config.yaml
num_hidden_layers: 13
num_key_value_heads: 2
norm_eps: 1e-05
rope_fraction: 1.0
qk_norm: false
optimizer: "soap_variant"
schedule: "wsd"
decay_fraction: 1.0
decay_shape: "linear"
final_lr_fraction: 0.0
max_seq_len: 512
doc_mask: true
Each number is 50 + 15 x the weight over its row's rms, rounded and kept within 0 to 99. Layers, rows and columns count from 0. The size before them is the row's rms in percent of the matrix's.

# layer 8 attention output (transposed), 128x128, rms 0.0626, rows 103-127, columns 64-127
116:78 38 42 63 50 54 53 49 39 47 47 53 38 55 68 37 61 50 56 35 58 59 30 45 79 56 31 39 81 53 64 45 59 53 51 75 52 62 49 53 42 65 36 45 36 40 38 43 53 39 08 73 15 48 66 60 57 76 73 41 64 31 63 49
128:53 43 34 49 55 38 57 24 30 54 68 57 77 40 52 62 42 56 45 57 28 59 43 57 14 33 35 33 36 57 53 56 43 67 37 43 58 24 49 45 21 47 35 26 17 21 60 43 35 37 50 53 41 31 38 46 59 48 60 61 34 26 75 80
123:48 75 52 63 48 48 59 24 69 38 56 52 63 43 84 52 68 55 66 40 27 35 39 65 63 61 22 71 50 47 33 31 78 39 76 55 49 72 40 36 64 58 30 49 71 44 42 42 67 17 48 61 32 66 50 93 61 56 55 58 66 62 62 66
124:38 58 55 55 76 45 75 66 86 54 44 54 29 43 39 47 29 54 32 56 46 64 29 31 59 61 29 71 17 68 51 49 66 44 53 61 47 37 43 44 45 34 57 47 50 66 29 63 45 26 55 62 42 61 42 16 35 41 67 34 65 17 42 62
131:52 50 65 58 60 45 82 33 53 65 26 54 60 68 53 75 42 56 68 64 66 49 12 41 47 43 36 64 69 47 54 49 52 31 56 64 45 65 39 41 48 45 71 57 59 51 38 59 36 73 72 31 29 30 41 51 48 53 54 30 36 45 60 64
118:67 30 56 55 67 54 39 43 30 39 65 34 40 56 62 58 62 62 53 65 60 35 17 38 44 33 58 56 59 66 62 51 51 45 65 52 53 59 62 53 48 75 49 41 43 44 25 46 23 67 71 38 67 53 37 52 64 55 30 48 52 57 32 45
123:63 64 50 64 80 57 53 31 57 52 46 41 49 58 65 71 53 73 30 68 37 52 56 26 66 25 60 12 64 17 66 61 43 15 48 57 48 70 64 49 38 44 40 41 66 41 37 54 89 53 40 15 40 26 56 45 35 49 58 44 59 51 65 47
134:26 69 56 49 72 51 49 78 68 67 57 59 17 51 42 73 25 70 30 76 57 57 67 75 37 41 55 68 40 47 35 32 36 18 70 60 46 55 49 77 68 62 41 49 31 45 47 41 23 46 38 79 39 40 70 53 38 31 47 52 83 45 54 48
134:36 45 37 41 45 53 54 75 52 43 38 54 60 35 33 48 62 57 47 23 45 64 33 60 57 84 55 22 64 74 62 43 55 38 43 44 52 47 61 73 53 66 39 62 74 37 44 76 57 56 60 64 70 81 45 34 40 63 28 49 70 13 42 16
126:22 29 56 41 43 59 48 38 69 40 44 50 48 56 39 51 71 61 49 63 36 74 41 59 47 44 43 36 52 37 33 45 65 46 40 48 42 33 77 34 42 67 27 53 30 74 58 34 62 42 50 53 60 73 33 46 44 47 49 52 60 21 65 36
125:43 57 56 43 39 52 47 35 59 64 63 51 42 49 54 57 60 31 17 33 61 41 16 59 40 50 45 71 44 60 26 18 34 81 43 51 48 64 86 59 96 26 55 41 51 76 53 47 75 39 34 54 59 50 57 34 81 00 64 34 50 46 58 48
130:48 16 46 52 46 43 67 40 52 50 42 47 47 23 81 34 28 44 49 43 39 75 57 67 46 87 29 84 61 40 49 49 25 52 79 29 45 61 69 61 52 22 43 42 34 58 41 29 63 52 51 55 57 42 59 71 47 44 66 25 62 47 40 42
125:44 47 65 55 50 47 67 60 60 36 47 63 58 53 44 52 38 62 29 10 54 36 34 66 77 26 48 43 13 34 60 39 50 56 52 66 50 53 50 65 68 33 76 53 44 51 54 41 67 54 54 66 49 69 63 48 63 62 50 53 26 62 78 63
134:53 47 57 42 68 38 53 20 64 52 45 48 14 48 53 67 88 32 46 34 55 44 54 40 38 32 35 47 38 45 58 66 62 30 65 42 60 44 31 54 32 37 37 67 63 52 41 47 35 40 56 64 52 56 61 54 46 68 54 58 61 50 64 49
130:38 62 47 44 49 69 66 58 40 36 40 58 52 42 55 68 46 60 52 46 28 35 30 45 44 78 72 44 67 38 39 56 24 40 82 42 57 18 35 16 66 66 62 53 52 55 30 49 63 37 44 81 54 57 40 50 80 58 63 56 49 51 54 63
127:55 40 51 57 48 63 57 39 64 34 52 63 51 38 68 60 10 58 41 51 39 78 65 46 53 52 62 83 67 60 22 63 44 19 68 67 43 33 59 64 49 54 31 53 72 41 22 62 54 52 53 50 37 75 48 46 57 48 48 41 65 68 40 76
133:54 53 47 62 45 46 53 35 40 44 52 41 41 66 26 62 60 26 71 46 56 39 74 43 41 82 25 38 55 69 41 39 47 44 56 49 58 31 56 31 61 46 49 56 52 06 35 59 88 43 45 53 50 40 70 10 32 51 30 48 32 43 40 69
128:65 54 58 52 46 63 62 51 50 57 67 58 49 25 38 15 64 53 09 10 58 56 68 62 58 57 54 42 47 35 45 64 58 48 62 72 61 55 42 34 39 51 64 31 72 61 47 40 54 52 38 50 57 50 19 57 57 43 71 63 68 47 65 37
117:51 77 56 50 64 58 52 60 71 53 49 56 71 45 33 36 54 44 66 41 26 75 72 45 55 00 32 42 38 72 60 48 39 85 38 52 39 50 23 52 80 26 40 36 51 45 47 58 49 46 50 64 46 46 54 55 49 43 60 35 53 57 63 38
116:52 72 68 44 28 55 34 75 62 33 49 40 14 49 56 45 49 57 63 57 36 60 30 16 23 55 53 55 49 51 46 64 37 55 59 27 52 52 45 47 37 47 83 60 47 52 41 06 64 44 45 50 39 32 60 49 54 70 35 28 79 49 58 62
133:68 49 48 21 35 65 77 65 49 72 40 50 42 46 19 37 54 55 39 62 66 67 66 51 18 60 50 18 53 32 41 58 45 49 36 65 87 62 39 47 49 74 59 46 71 64 53 45 60 48 61 59 37 59 55 38 51 77 54 54 47 40 46 50
128:46 35 59 64 79 52 70 49 49 46 41 59 61 24 38 36 37 36 57 49 52 25 45 26 42 65 83 58 74 62 44 54 37 20 70 35 24 66 33 53 51 39 57 38 71 71 59 46 65 56 49 46 46 61 53 49 33 43 62 39 46 53 64 28
123:56 51 58 47 32 57 41 83 24 41 35 62 64 64 51 70 67 31 63 27 53 49 52 64 58 66 37 77 35 72 38 65 33 49 55 83 62 46 35 20 50 66 67 60 33 67 21 11 53 64 63 37 34 56 43 51 55 50 74 55 42 55 54 66
126:71 21 26 58 37 40 66 60 55 43 57 53 54 56 76 44 50 56 82 23 51 70 40 19 46 27 74 59 87 37 47 47 60 26 12 60 44 23 24 49 63 72 69 59 40 54 52 67 57 40 42 81 65 59 62 59 67 43 47 45 49 36 20 53
112:76 41 50 65 53 51 35 60 48 47 56 60 18 81 18 59 35 70 86 35 58 74 42 51 48 64 49 55 46 30 57 41 37 71 50 25 50 20 58 53 15 60 55 41 51 64 41 62 51 67 42 43 50 59 14 52 52 65 56 60 76 50 52 66
# layer 8 attention value, 128x128, rms 0.0504, rows 104-127, columns 64-127
128:54 58 81 72 58 18 42 62 03 09 33 25 45 61 64 56 61 64 36 51 32 55 48 59 53 37 49 36 38 51 62 54 53 37 58 46 37 73 79 47 68 61 42 43 55 56 32 48 49 52 38 51 64 42 67 49 24 55 47 59 43 41 33 58
119:43 47 47 45 63 61 23 61 64 45 44 46 67 45 23 31 41 33 36 21 62 72 27 46 56 54 62 59 65 42 71 57 26 91 28 75 27 47 56 44 66 37 69 60 45 43 39 74 12 46 25 85 55 56 30 20 66 44 69 62 38 53 52 51
126:59 66 39 50 32 46 29 57 28 76 63 47 76 63 43 37 43 63 80 37 52 29 42 64 21 63 62 42 83 36 52 54 62 87 26 43 53 37 50 76 58 50 63 65 73 52 49 34 42 57 36 76 32 71 65 77 26 47 44 81 45 30 70 42
129:43 57 29 39 36 50 45 43 76 55 71 62 47 54 56 50 76 42 31 49 55 59 69 34 57 39 48 48 24 33 68 27 40 72 41 50 53 24 59 45 45 43 44 76 56 58 48 28 24 48 60 64 56 69 39 62 68 53 83 21 27 34 59 57
114:54 49 60 66 47 53 60 46 30 47 35 30 44 40 70 41 46 46 36 62 46 48 48 27 42 70 33 47 44 70 19 28 46 43 31 54 44 25 78 50 79 22 45 69 63 67 47 61 72 53 52 60 27 46 69 20 50 47 47 46 35 40 59 64
119:55 66 62 58 36 53 73 73 69 33 38 61 36 66 68 53 24 43 36 49 56 44 55 42 38 57 43 57 57 72 60 68 51 50 43 48 76 51 42 39 41 44 71 53 21 49 35 30 59 45 30 65 50 52 43 58 57 57 64 73 58 33 52 52
130:61 31 60 47 71 43 38 54 58 74 43 53 80 57 47 32 29 41 42 39 52 29 41 54 59 41 58 69 49 82 62 65 37 82 51 23 63 42 56 55 08 44 31 49 56 57 53 69 54 57 50 26 24 36 67 53 71 51 22 41 50 48 50 71
136:59 54 75 58 43 50 49 42 69 66 36 46 46 65 77 50 30 68 72 58 38 41 37 35 53 63 36 54 25 24 54 70 35 38 59 50 43 48 16 64 46 18 62 57 73 44 25 67 38 23 52 47 57 60 48 78 41 49 38 57 38 56 71 62
126:40 49 40 56 60 40 23 41 43 34 35 45 61 54 55 69 31 55 34 44 83 38 51 73 59 66 68 62 46 49 51 68 43 56 41 50 66 97 32 26 70 38 36 73 49 49 54 48 19 41 52 59 86 21 71 58 51 43 44 67 31 50 30 45
129:22 48 80 67 60 56 52 49 39 56 53 49 52 57 45 24 57 55 40 43 25 20 54 59 57 32 73 23 71 55 72 81 68 42 45 32 65 33 29 24 38 73 37 60 38 25 46 62 31 69 60 63 57 24 37 67 42 46 75 52 49 49 32 61
124:68 50 41 60 47 55 41 63 78 48 09 30 55 59 24 52 52 56 57 35 35 29 64 68 45 17 88 53 68 41 50 40 82 56 41 62 66 39 33 50 50 52 41 30 47 31 43 69 68 46 53 31 44 75 33 55 60 52 41 48 27 60 55 87
121:59 58 33 50 18 80 24 36 43 51 65 63 24 40 47 25 46 59 33 50 38 68 55 37 50 50 62 65 78 55 35 62 43 59 71 37 45 63 45 46 41 78 56 40 63 57 33 60 38 46 47 14 60 42 87 46 44 46 47 56 63 45 36 69
131:43 41 67 55 42 48 55 51 62 50 53 40 65 47 52 36 47 44 34 43 38 09 34 57 56 46 71 48 51 55 48 21 40 57 39 52 30 21 38 55 84 80 64 37 66 30 53 40 47 78 37 47 43 70 45 58 51 53 34 26 54 33 55 69
128:63 78 41 53 52 49 52 47 42 34 51 51 46 68 42 39 51 20 47 39 53 28 36 86 39 40 29 35 54 25 71 59 46 56 35 48 51 64 57 35 35 71 40 49 45 60 59 78 34 68 56 51 67 74 45 59 56 30 21 20 45 33 61 56
127:50 52 42 56 47 30 50 53 51 56 53 39 81 46 62 40 59 63 71 50 53 63 31 57 49 42 60 26 35 59 70 50 71 64 41 44 81 36 35 51 35 30 54 31 48 64 51 66 31 35 59 52 52 56 53 44 76 55 47 34 51 61 76 15
133:56 55 61 38 26 51 56 57 59 39 74 35 38 41 60 56 51 66 26 44 29 52 42 48 39 56 62 68 35 54 32 61 71 50 28 78 50 83 33 71 56 68 28 38 63 86 61 52 28 74 41 69 71 58 49 58 59 19 55 48 68 74 43 20
132:68 21 40 68 69 35 35 35 48 36 52 34 42 49 54 33 55 36 75 35 61 24 60 47 20 18 50 47 41 59 69 34 57 35 65 47 37 76 47 46 50 51 57 59 25 62 54 52 60 62 53 39 68 41 58 21 33 57 42 57 47 93 54 39
117:41 58 45 16 38 62 58 53 47 54 36 32 39 55 16 64 56 57 45 42 33 21 64 50 55 68 36 47 38 31 49 49 34 46 59 44 51 68 59 69 47 56 31 37 37 51 46 49 36 73 80 57 22 33 36 31 61 64 49 64 65 51 47 79
115:72 39 45 34 35 40 59 46 46 57 61 48 35 51 80 46 41 55 53 47 40 41 33 69 34 38 62 53 69 29 04 25 67 36 40 67 26 30 59 36 30 54 21 66 44 51 68 59 52 53 58 66 47 45 21 27 58 20 75 52 53 37 49 49
132:36 31 41 27 58 44 66 52 38 48 34 38 43 63 71 52 44 37 86 58 64 47 46 75 37 53 46 53 66 65 53 54 37 36 54 51 55 64 60 60 78 32 62 34 63 43 42 41 64 42 38 38 79 64 24 79 44 49 62 52 52 50 28 58
124:41 32 30 29 34 61 60 50 55 55 28 73 30 82 47 74 33 68 54 76 36 70 53 31 42 35 43 47 43 61 72 28 55 32 27 73 54 37 59 65 36 42 53 44 42 28 32 65 32 35 73 57 63 53 67 32 51 38 50 66 61 57 59 55
123:63 55 42 36 69 52 55 05 59 37 56 53 64 45 52 36 55 33 64 59 53 57 66 39 52 43 56 53 60 42 48 56 67 52 25 49 25 53 73 37 39 59 34 40 61 51 52 54 56 32 31 27 42 61 45 29 74 29 47 34 60 50 42 56
125:34 60 50 67 39 68 57 23 46 61 45 56 72 60 23 54 49 68 23 69 62 34 42 63 38 45 20 51 23 34 35 68 69 64 70 71 45 75 59 24 49 22 26 40 59 43 71 59 38 22 49 27 33 69 36 40 39 31 42 43 60 32 78 48
116:61 48 67 51 34 60 53 32 42 53 49 33 78 63 92 61 51 67 44 59 30 39 44 55 59 40 57 44 62 48 52 43 32 31 34 60 41 76 49 67 52 59 47 77 76 61 34 32 50 47 52 41 41 52 37 65 73 27 58 54 46 85 53 50
# layer 8 MLP gate, 320x128, rms 0.0727, rows 0-19, columns 64-127
099:39 66 56 64 83 68 37 50 49 42 32 64 47 45 54 53 42 26 65 47 41 18 39 74 50 52 64 70 77 40 77 74 31 33 30 24 35 77 59 41 55 39 54 52 22 48 52 41 26 42 68 30 43 43 58 48 50 34 60 30 62 47 50 63
104:59 50 47 51 34 48 53 82 57 38 50 51 33 36 38 55 45 75 70 54 66 67 55 48 42 42 63 60 75 83 54 55 32 70 17 30 56 39 61 51 12 18 49 35 63 35 49 58 60 41 57 42 41 40 47 44 65 51 54 67 52 59 65 37
106:52 62 36 80 61 49 63 62 63 36 66 64 48 39 75 57 88 49 54 75 62 46 54 37 37 55 50 81 52 34 70 69 39 31 37 48 63 31 48 73 38 29 48 64 31 55 40 49 65 25 62 84 35 46 24 28 37 53 22 40 41 59 18 55
099:69 79 24 50 57 57 14 54 65 63 41 56 54 33 42 55 37 37 47 59 35 70 75 73 53 75 48 70 56 62 41 50 50 62 46 82 29 38 27 72 69 44 64 60 29 35 59 65 28 64 13 47 46 20 48 51 69 50 98 55 49 47 57 61
097:54 62 33 50 45 46 09 38 42 48 49 57 54 56 60 54 72 66 56 56 56 47 45 55 77 50 41 52 86 40 66 07 52 49 39 57 55 48 63 43 29 37 49 28 48 58 71 62 40 26 56 66 53 30 62 59 34 25 57 85 54 58 38 38
105:85 55 53 31 40 42 44 44 55 62 44 50 63 53 30 80 35 56 71 48 61 68 55 39 51 81 60 54 61 57 37 54 57 77 50 56 61 66 23 91 52 47 78 46 57 70 62 68 47 56 43 41 57 31 70 63 36 73 23 42 39 25 36 39
102:65 76 41 68 61 71 49 43 58 30 55 50 74 67 49 42 47 31 48 58 92 66 28 68 41 58 44 46 55 34 80 34 31 30 50 68 33 45 48 55 72 66 54 40 56 62 53 57 29 49 59 66 76 61 59 11 46 57 76 44 62 65 40 45
094:54 72 43 56 55 63 41 73 24 43 64 50 45 56 16 41 44 70 74 60 36 35 62 39 47 51 85 47 70 40 64 36 50 50 29 49 35 60 75 48 48 42 06 60 68 32 75 47 47 49 61 49 75 57 44 70 50 49 55 37 45 42 61 42
093:62 53 73 51 67 35 59 41 59 81 45 65 45 74 54 41 18 63 55 51 46 76 61 50 59 25 35 62 35 80 72 81 53 44 53 61 73 63 38 53 48 30 69 43 63 44 51 71 46 41 64 27 68 57 48 67 40 74 58 52 70 57 34 81
100:50 78 81 31 43 50 34 71 51 79 49 79 51 65 44 56 49 56 54 29 54 46 45 67 54 39 24 54 54 54 59 25 31 69 39 77 62 54 63 42 29 29 60 64 44 53 70 26 32 44 41 64 32 38 47 11 62 48 25 45 56 69 52 80
105:36 49 56 55 44 70 49 49 20 42 43 50 58 64 27 54 38 64 50 63 32 56 37 72 41 52 63 59 65 60 49 70 64 37 44 90 57 33 66 57 78 60 54 59 63 10 10 22 31 45 67 38 54 46 53 65 58 19 45 58 48 52 62 58
105:37 53 40 35 42 59 31 55 54 33 40 53 66 57 69 70 46 58 41 71 72 64 70 38 57 54 61 35 63 76 33 36 32 69 25 45 60 43 41 74 47 49 78 54 52 23 74 84 47 45 51 37 33 42 22 35 69 21 25 52 30 51 33 29
105:39 41 56 51 92 68 37 24 50 46 37 69 69 44 53 68 51 36 36 44 63 74 48 64 52 66 33 59 84 52 58 63 52 28 59 51 55 62 26 58 23 57 53 42 52 53 64 92 39 52 58 27 82 62 49 60 61 44 57 48 50 46 40 66
096:55 64 65 41 49 20 64 43 37 40 89 54 50 35 48 78 42 62 43 43 61 28 47 44 62 49 52 69 15 43 40 36 59 41 63 57 46 62 24 45 14 69 35 71 64 27 31 57 40 47 24 60 74 64 53 68 67 14 33 40 58 52 65 46
095:39 55 61 45 38 46 61 43 55 55 58 53 33 56 82 83 45 36 69 40 59 80 69 37 47 87 67 53 51 49 51 34 64 38 70 68 65 57 48 15 60 26 49 55 38 32 64 60 29 53 57 57 35 67 55 72 42 61 70 53 22 60 38 54
099:64 25 46 72 85 68 33 55 57 71 62 75 38 25 52 49 15 65 28 20 45 28 64 35 71 67 61 77 42 65 70 53 69 52 41 48 73 49 50 56 49 50 47 50 47 54 67 64 56 25 70 68 57 31 68 37 21 38 72 66 21 50 53 32
088:37 57 54 38 65 59 51 52 49 81 23 34 28 30 74 47 44 66 57 53 61 69 67 50 54 47 41 54 48 34 70 46 50 55 42 39 50 52 54 23 31 55 58 53 53 25 40 27 51 36 71 54 67 79 26 40 58 50 44 47 59 49 66 39
094:77 54 75 68 63 63 36 58 62 28 64 40 76 25 50 72 46 46 44 69 52 40 49 71 53 44 48 57 46 67 30 68 63 46 43 33 43 61 42 31 34 53 48 45 39 59 44 55 08 43 51 42 34 39 28 67 64 51 59 35 52 36 39 59
101:34 72 58 38 62 33 72 26 63 41 25 59 61 38 47 56 75 36 16 47 56 46 53 67 81 53 51 57 56 55 85 32 59 75 34 53 45 68 64 42 60 41 36 37 47 54 52 68 47 32 51 18 75 50 62 49 66 62 48 44 34 68 63 15
098:43 70 81 44 48 42 64 41 47 43 39 83 70 61 59 85 52 26 69 61 58 68 50 49 54 57 26 37 47 64 78 32 19 60 46 43 76 64 80 66 78 62 63 58 64 88 68 63 48 48 31 45 43 49 44 50 49 55 52 64 44 34 27 44
# layer 8 MLP up, 320x128, rms 0.0722, rows 0-19, columns 64-127
101:36 43 41 54 75 44 44 75 70 57 47 65 43 47 49 60 54 32 36 80 55 72 56 40 62 52 83 42 53 38 05 29 37 30 44 82 80 43 47 53 55 50 60 57 47 25 65 41 66 31 23 79 35 33 48 41 29 33 54 55 49 44 43 46
097:58 56 48 49 67 66 38 93 51 22 43 48 61 34 29 09 57 39 70 33 44 19 45 37 53 59 41 50 49 33 45 36 45 47 47 31 78 61 62 46 55 56 43 74 43 48 52 47 71 47 79 25 31 34 41 60 27 49 16 63 67 53 37 59
101:38 59 42 81 62 60 59 81 62 43 68 62 73 51 70 45 54 62 38 48 49 59 52 38 39 49 29 80 50 24 40 68 38 39 21 99 32 24 57 48 37 57 52 42 48 49 34 46 61 57 36 74 67 49 46 34 26 64 42 54 58 48 27 66
102:36 47 70 63 46 41 49 60 70 69 31 57 40 63 51 48 47 40 49 80 73 68 66 75 54 41 50 51 58 57 61 10 61 64 60 65 76 58 51 69 52 63 40 41 64 51 59 68 54 67 35 22 69 63 41 73 52 47 46 35 35 61 51 49
097:44 64 42 49 39 61 51 30 66 55 67 75 49 59 64 51 71 31 66 61 50 51 22 64 52 55 40 39 57 86 41 76 41 54 35 71 21 50 28 45 27 62 67 45 66 29 51 48 68 26 46 37 80 71 44 41 31 28 50 37 56 62 45 65
100:58 73 53 52 45 44 59 57 28 38 57 56 39 65 60 64 45 69 29 28 34 23 50 40 48 54 55 49 46 53 18 54 77 55 49 55 47 29 42 44 55 23 59 63 65 51 54 24 59 52 44 46 61 40 47 69 28 38 48 89 47 44 55 65
102:51 46 27 32 22 59 57 52 61 57 30 33 43 60 50 48 63 58 56 37 78 57 29 48 47 46 75 53 74 59 50 36 31 40 37 52 16 35 30 34 48 56 80 12 62 56 53 80 12 58 58 49 72 51 49 28 37 48 66 17 51 38 76 60
101:43 63 58 59 68 56 38 62 65 56 61 34 50 61 42 04 69 52 52 56 60 55 52 47 40 35 77 46 48 23 53 59 43 64 51 55 28 58 61 43 46 68 52 68 46 66 61 46 84 48 61 47 51 56 61 49 69 32 62 50 61 52 37 48
098:65 52 32 69 52 40 27 43 34 43 56 18 69 20 59 09 63 49 44 33 49 40 43 50 41 38 38 26 33 40 43 45 46 26 20 37 39 59 44 30 57 45 31 51 54 70 52 47 54 58 27 72 35 77 19 37 25 54 58 39 33 57 58 35
098:66 61 63 56 60 40 45 38 63 37 59 44 55 65 57 34 64 45 49 31 38 40 68 50 83 49 52 45 43 79 28 45 69 60 39 40 35 66 43 56 50 44 55 50 58 44 38 40 18 58 47 54 60 62 26 37 62 44 45 44 94 58 44 51
104:74 63 50 56 44 66 54 38 40 42 23 45 54 35 62 30 62 28 46 12 46 07 66 67 43 37 63 61 40 26 54 34 53 28 55 35 19 33 48 59 37 56 39 63 49 64 63 52 71 32 55 54 68 55 57 66 46 57 40 64 47 67 54 45
109:59 51 25 48 48 48 62 44 36 09 76 33 67 52 38 45 28 24 29 43 49 42 38 68 36 74 39 48 28 62 55 77 35 58 56 38 41 57 25 29 80 38 27 44 40 38 20 52 58 51 33 42 75 50 48 58 46 41 81 55 66 45 60 48
104:78 76 47 72 21 60 55 39 57 54 78 39 30 78 48 49 28 42 32 35 53 32 26 27 31 35 68 52 67 77 46 25 65 74 78 60 39 12 46 69 55 42 35 48 35 68 28 22 68 31 26 42 56 52 52 44 66 65 55 62 56 48 65 73
100:45 76 43 52 53 32 37 19 64 77 62 68 51 66 50 47 70 46 56 63 35 24 35 33 29 74 69 41 52 56 56 28 26 58 27 46 30 41 50 61 00 58 45 74 48 69 27 69 47 21 43 43 76 66 47 49 53 39 64 42 31 33 51 35
104:61 63 23 10 31 62 75 80 43 50 32 40 41 76 51 37 32 54 33 32 40 05 60 49 56 56 42 50 50 32 39 60 38 48 69 43 41 66 50 66 45 47 56 42 64 69 47 40 41 46 43 54 38 40 32 54 45 44 53 41 32 33 17 44
099:79 72 46 50 62 72 44 51 44 40 52 26 50 44 51 75 81 60 55 81 65 65 46 25 44 41 68 59 72 29 67 44 17 78 58 51 34 46 39 49 48 33 70 45 43 36 36 62 40 64 58 28 85 46 37 69 23 57 54 30 45 35 72 30
089:38 49 73 45 38 55 52 58 53 38 40 52 57 38 60 45 42 39 36 28 62 58 70 36 72 69 46 34 72 57 63 47 39 63 58 16 47 43 47 76 36 56 52 70 57 59 34 38 68 41 35 40 55 52 54 43 41 43 20 70 60 42 46 67
091:66 41 37 46 49 69 60 21 57 56 66 39 53 60 57 50 47 44 68 58 46 48 57 65 35 57 72 90 54 46 41 45 24 48 36 64 48 45 67 66 74 25 54 35 40 64 37 47 49 57 58 63 50 54 33 73 41 58 48 60 31 72 40 51
103:64 38 38 56 36 29 69 79 00 60 44 63 73 41 66 28 46 65 65 46 57 50 46 85 29 39 59 63 50 47 29 66 70 51 67 41 27 57 38 56 52 37 43 31 48 68 38 30 62 33 48 62 57 57 72 52 43 44 62 27 65 63 55 73
110:37 44 31 47 30 36 58 51 48 32 59 51 46 35 58 56 74 56 44 38 58 26 48 62 48 40 70 49 47 43 56 69 66 43 47 74 84 60 45 24 22 14 24 60 54 32 33 59 44 68 39 43 49 49 72 42 32 56 21 63 64 73 38 55
# layer 8 MLP down (transposed), 320x128, rms 0.0722, rows 0-19, columns 64-127
112:49 65 65 56 47 52 58 79 44 56 45 64 47 34 49 58 70 58 12 61 35 51 41 65 54 47 74 46 36 65 56 62 49 15 42 40 59 58 73 56 63 48 71 64 35 37 53 46 46 19 59 72 64 33 46 30 42 26 61 51 67 32 37 68
096:48 55 52 51 55 22 72 56 46 57 43 39 63 47 73 35 56 69 12 65 15 72 76 66 43 47 51 34 52 56 38 69 34 60 31 57 59 58 51 48 61 65 38 42 52 62 48 60 54 64 50 53 86 43 50 37 81 58 48 19 48 62 60 70
097:47 61 43 16 39 49 40 44 54 32 53 49 35 32 42 47 66 24 33 57 48 29 43 52 56 52 78 50 36 30 72 30 42 48 76 50 18 54 64 50 56 41 50 20 29 66 46 50 50 35 21 37 39 41 72 42 28 47 37 59 87 39 73 41
094:55 46 45 33 58 07 18 56 47 67 60 17 56 35 46 45 14 59 82 46 65 53 51 38 16 43 35 45 39 59 45 30 29 47 72 28 75 43 31 64 55 55 18 53 33 64 37 33 42 49 54 28 53 53 44 17 37 73 56 63 45 52 46 39
089:23 37 40 61 64 84 42 52 48 55 74 39 55 48 65 47 36 60 55 72 32 43 52 46 39 70 95 48 52 71 50 77 16 51 74 61 57 49 38 67 35 39 43 41 66 55 47 37 59 52 66 62 56 71 48 67 33 35 35 50 49 60 67 51
101:76 34 42 63 58 32 72 24 45 51 56 35 62 17 35 76 63 63 42 56 61 66 64 35 56 45 74 70 38 64 70 28 61 49 40 60 41 74 55 38 34 65 35 49 39 33 51 71 58 28 69 45 44 65 63 46 61 59 40 79 82 82 52 63
102:54 68 51 33 63 64 46 71 44 46 29 52 29 37 43 62 44 47 62 58 52 61 39 41 68 64 44 36 51 43 53 30 40 34 36 63 63 36 20 46 45 61 34 36 44 53 74 31 46 24 57 40 48 54 35 36 52 41 30 53 69 40 47 39
096:52 42 44 65 42 65 53 37 27 39 49 53 78 63 65 54 50 53 57 57 50 56 49 80 37 53 28 39 62 29 67 33 60 37 44 55 43 53 58 43 67 46 47 46 38 50 60 35 38 40 47 63 70 45 54 57 97 37 35 53 49 38 30 73
095:47 31 29 44 21 87 56 58 56 45 35 55 43 18 51 47 47 51 38 66 11 41 54 38 53 74 55 44 41 54 53 45 66 60 53 62 50 31 65 41 42 55 51 75 52 48 47 97 46 60 67 51 86 53 69 49 57 45 74 56 62 50 79 67
098:73 46 36 50 42 69 34 67 77 75 73 43 48 67 24 69 43 57 41 63 34 54 24 56 60 62 30 36 54 72 43 63 42 69 31 47 71 38 66 43 29 35 56 28 39 51 78 69 53 61 21 87 29 38 53 55 53 59 18 46 56 51 45 71
099:55 59 75 56 56 32 68 46 69 74 49 69 53 65 59 41 45 69 41 65 44 47 60 50 54 43 40 49 64 42 13 51 26 41 25 41 66 63 47 58 52 57 38 49 58 72 50 24 64 19 48 28 75 84 52 55 43 58 34 61 42 35 52 07
106:34 34 66 41 25 35 72 38 59 69 37 47 48 37 51 41 59 38 48 65 69 29 45 51 69 38 47 36 57 49 55 55 68 22 46 65 36 62 75 36 25 40 38 44 48 39 60 66 40 00 34 49 67 39 62 51 46 47 56 17 32 77 49 44
102:53 77 23 47 39 51 75 58 36 89 56 59 13 61 47 65 46 48 36 37 51 37 60 40 57 51 66 55 49 46 71 54 57 54 53 39 58 45 30 62 81 36 10 52 55 39 27 42 48 46 44 64 47 51 24 30 47 45 78 84 67 42 43 46
098:37 58 17 51 46 17 59 58 64 56 56 29 54 54 57 58 54 46 48 43 56 76 25 43 20 39 64 42 27 25 12 25 71 32 11 33 44 30 66 42 53 54 33 57 46 54 48 30 47 38 40 53 41 53 38 41 59 50 66 54 35 60 34 31
103:62 79 46 54 62 70 51 43 63 47 56 49 45 49 48 71 77 28 55 48 68 79 60 60 35 60 59 46 53 38 43 53 61 36 41 51 68 55 44 45 63 42 56 57 28 15 23 44 58 60 58 25 44 70 54 40 41 79 30 55 39 79 76 60
101:46 62 60 43 20 64 68 30 34 47 52 63 76 49 61 66 51 30 75 59 43 52 38 43 52 71 50 70 30 54 45 46 54 71 49 50 63 29 42 29 44 54 72 24 54 49 38 41 60 54 79 46 56 66 29 46 21 58 68 51 21 49 41 55
094:32 38 48 38 45 36 54 52 40 42 31 68 38 53 75 54 13 69 40 57 45 65 30 50 60 41 57 59 46 56 54 54 50 83 46 70 36 71 23 43 55 48 50 52 67 69 43 45 43 54 40 53 39 60 29 35 64 51 50 56 52 46 60 44
094:66 39 63 63 55 69 49 69 45 32 52 99 49 31 58 62 46 54 31 34 49 57 57 61 44 58 62 33 47 45 42 51 55 41 48 48 72 50 38 57 46 65 44 50 38 28 37 60 33 30 46 50 64 39 35 67 55 44 57 28 36 38 39 64
098:55 53 48 58 25 42 54 84 25 40 53 72 38 47 24 51 09 52 66 39 51 73 61 67 67 42 83 47 31 58 54 41 43 62 38 53 30 62 52 58 51 38 43 62 48 74 46 53 63 50 41 45 18 50 65 50 62 42 56 47 29 46 34 37
104:41 53 62 42 28 72 35 32 62 70 52 42 33 50 42 48 83 63 50 47 39 56 26 62 39 59 57 85 54 37 80 49 42 20 42 55 73 38 53 34 74 25 66 51 39 33 57 55 57 52 45 57 51 71 54 45 39 26 48 51 34 51 45 51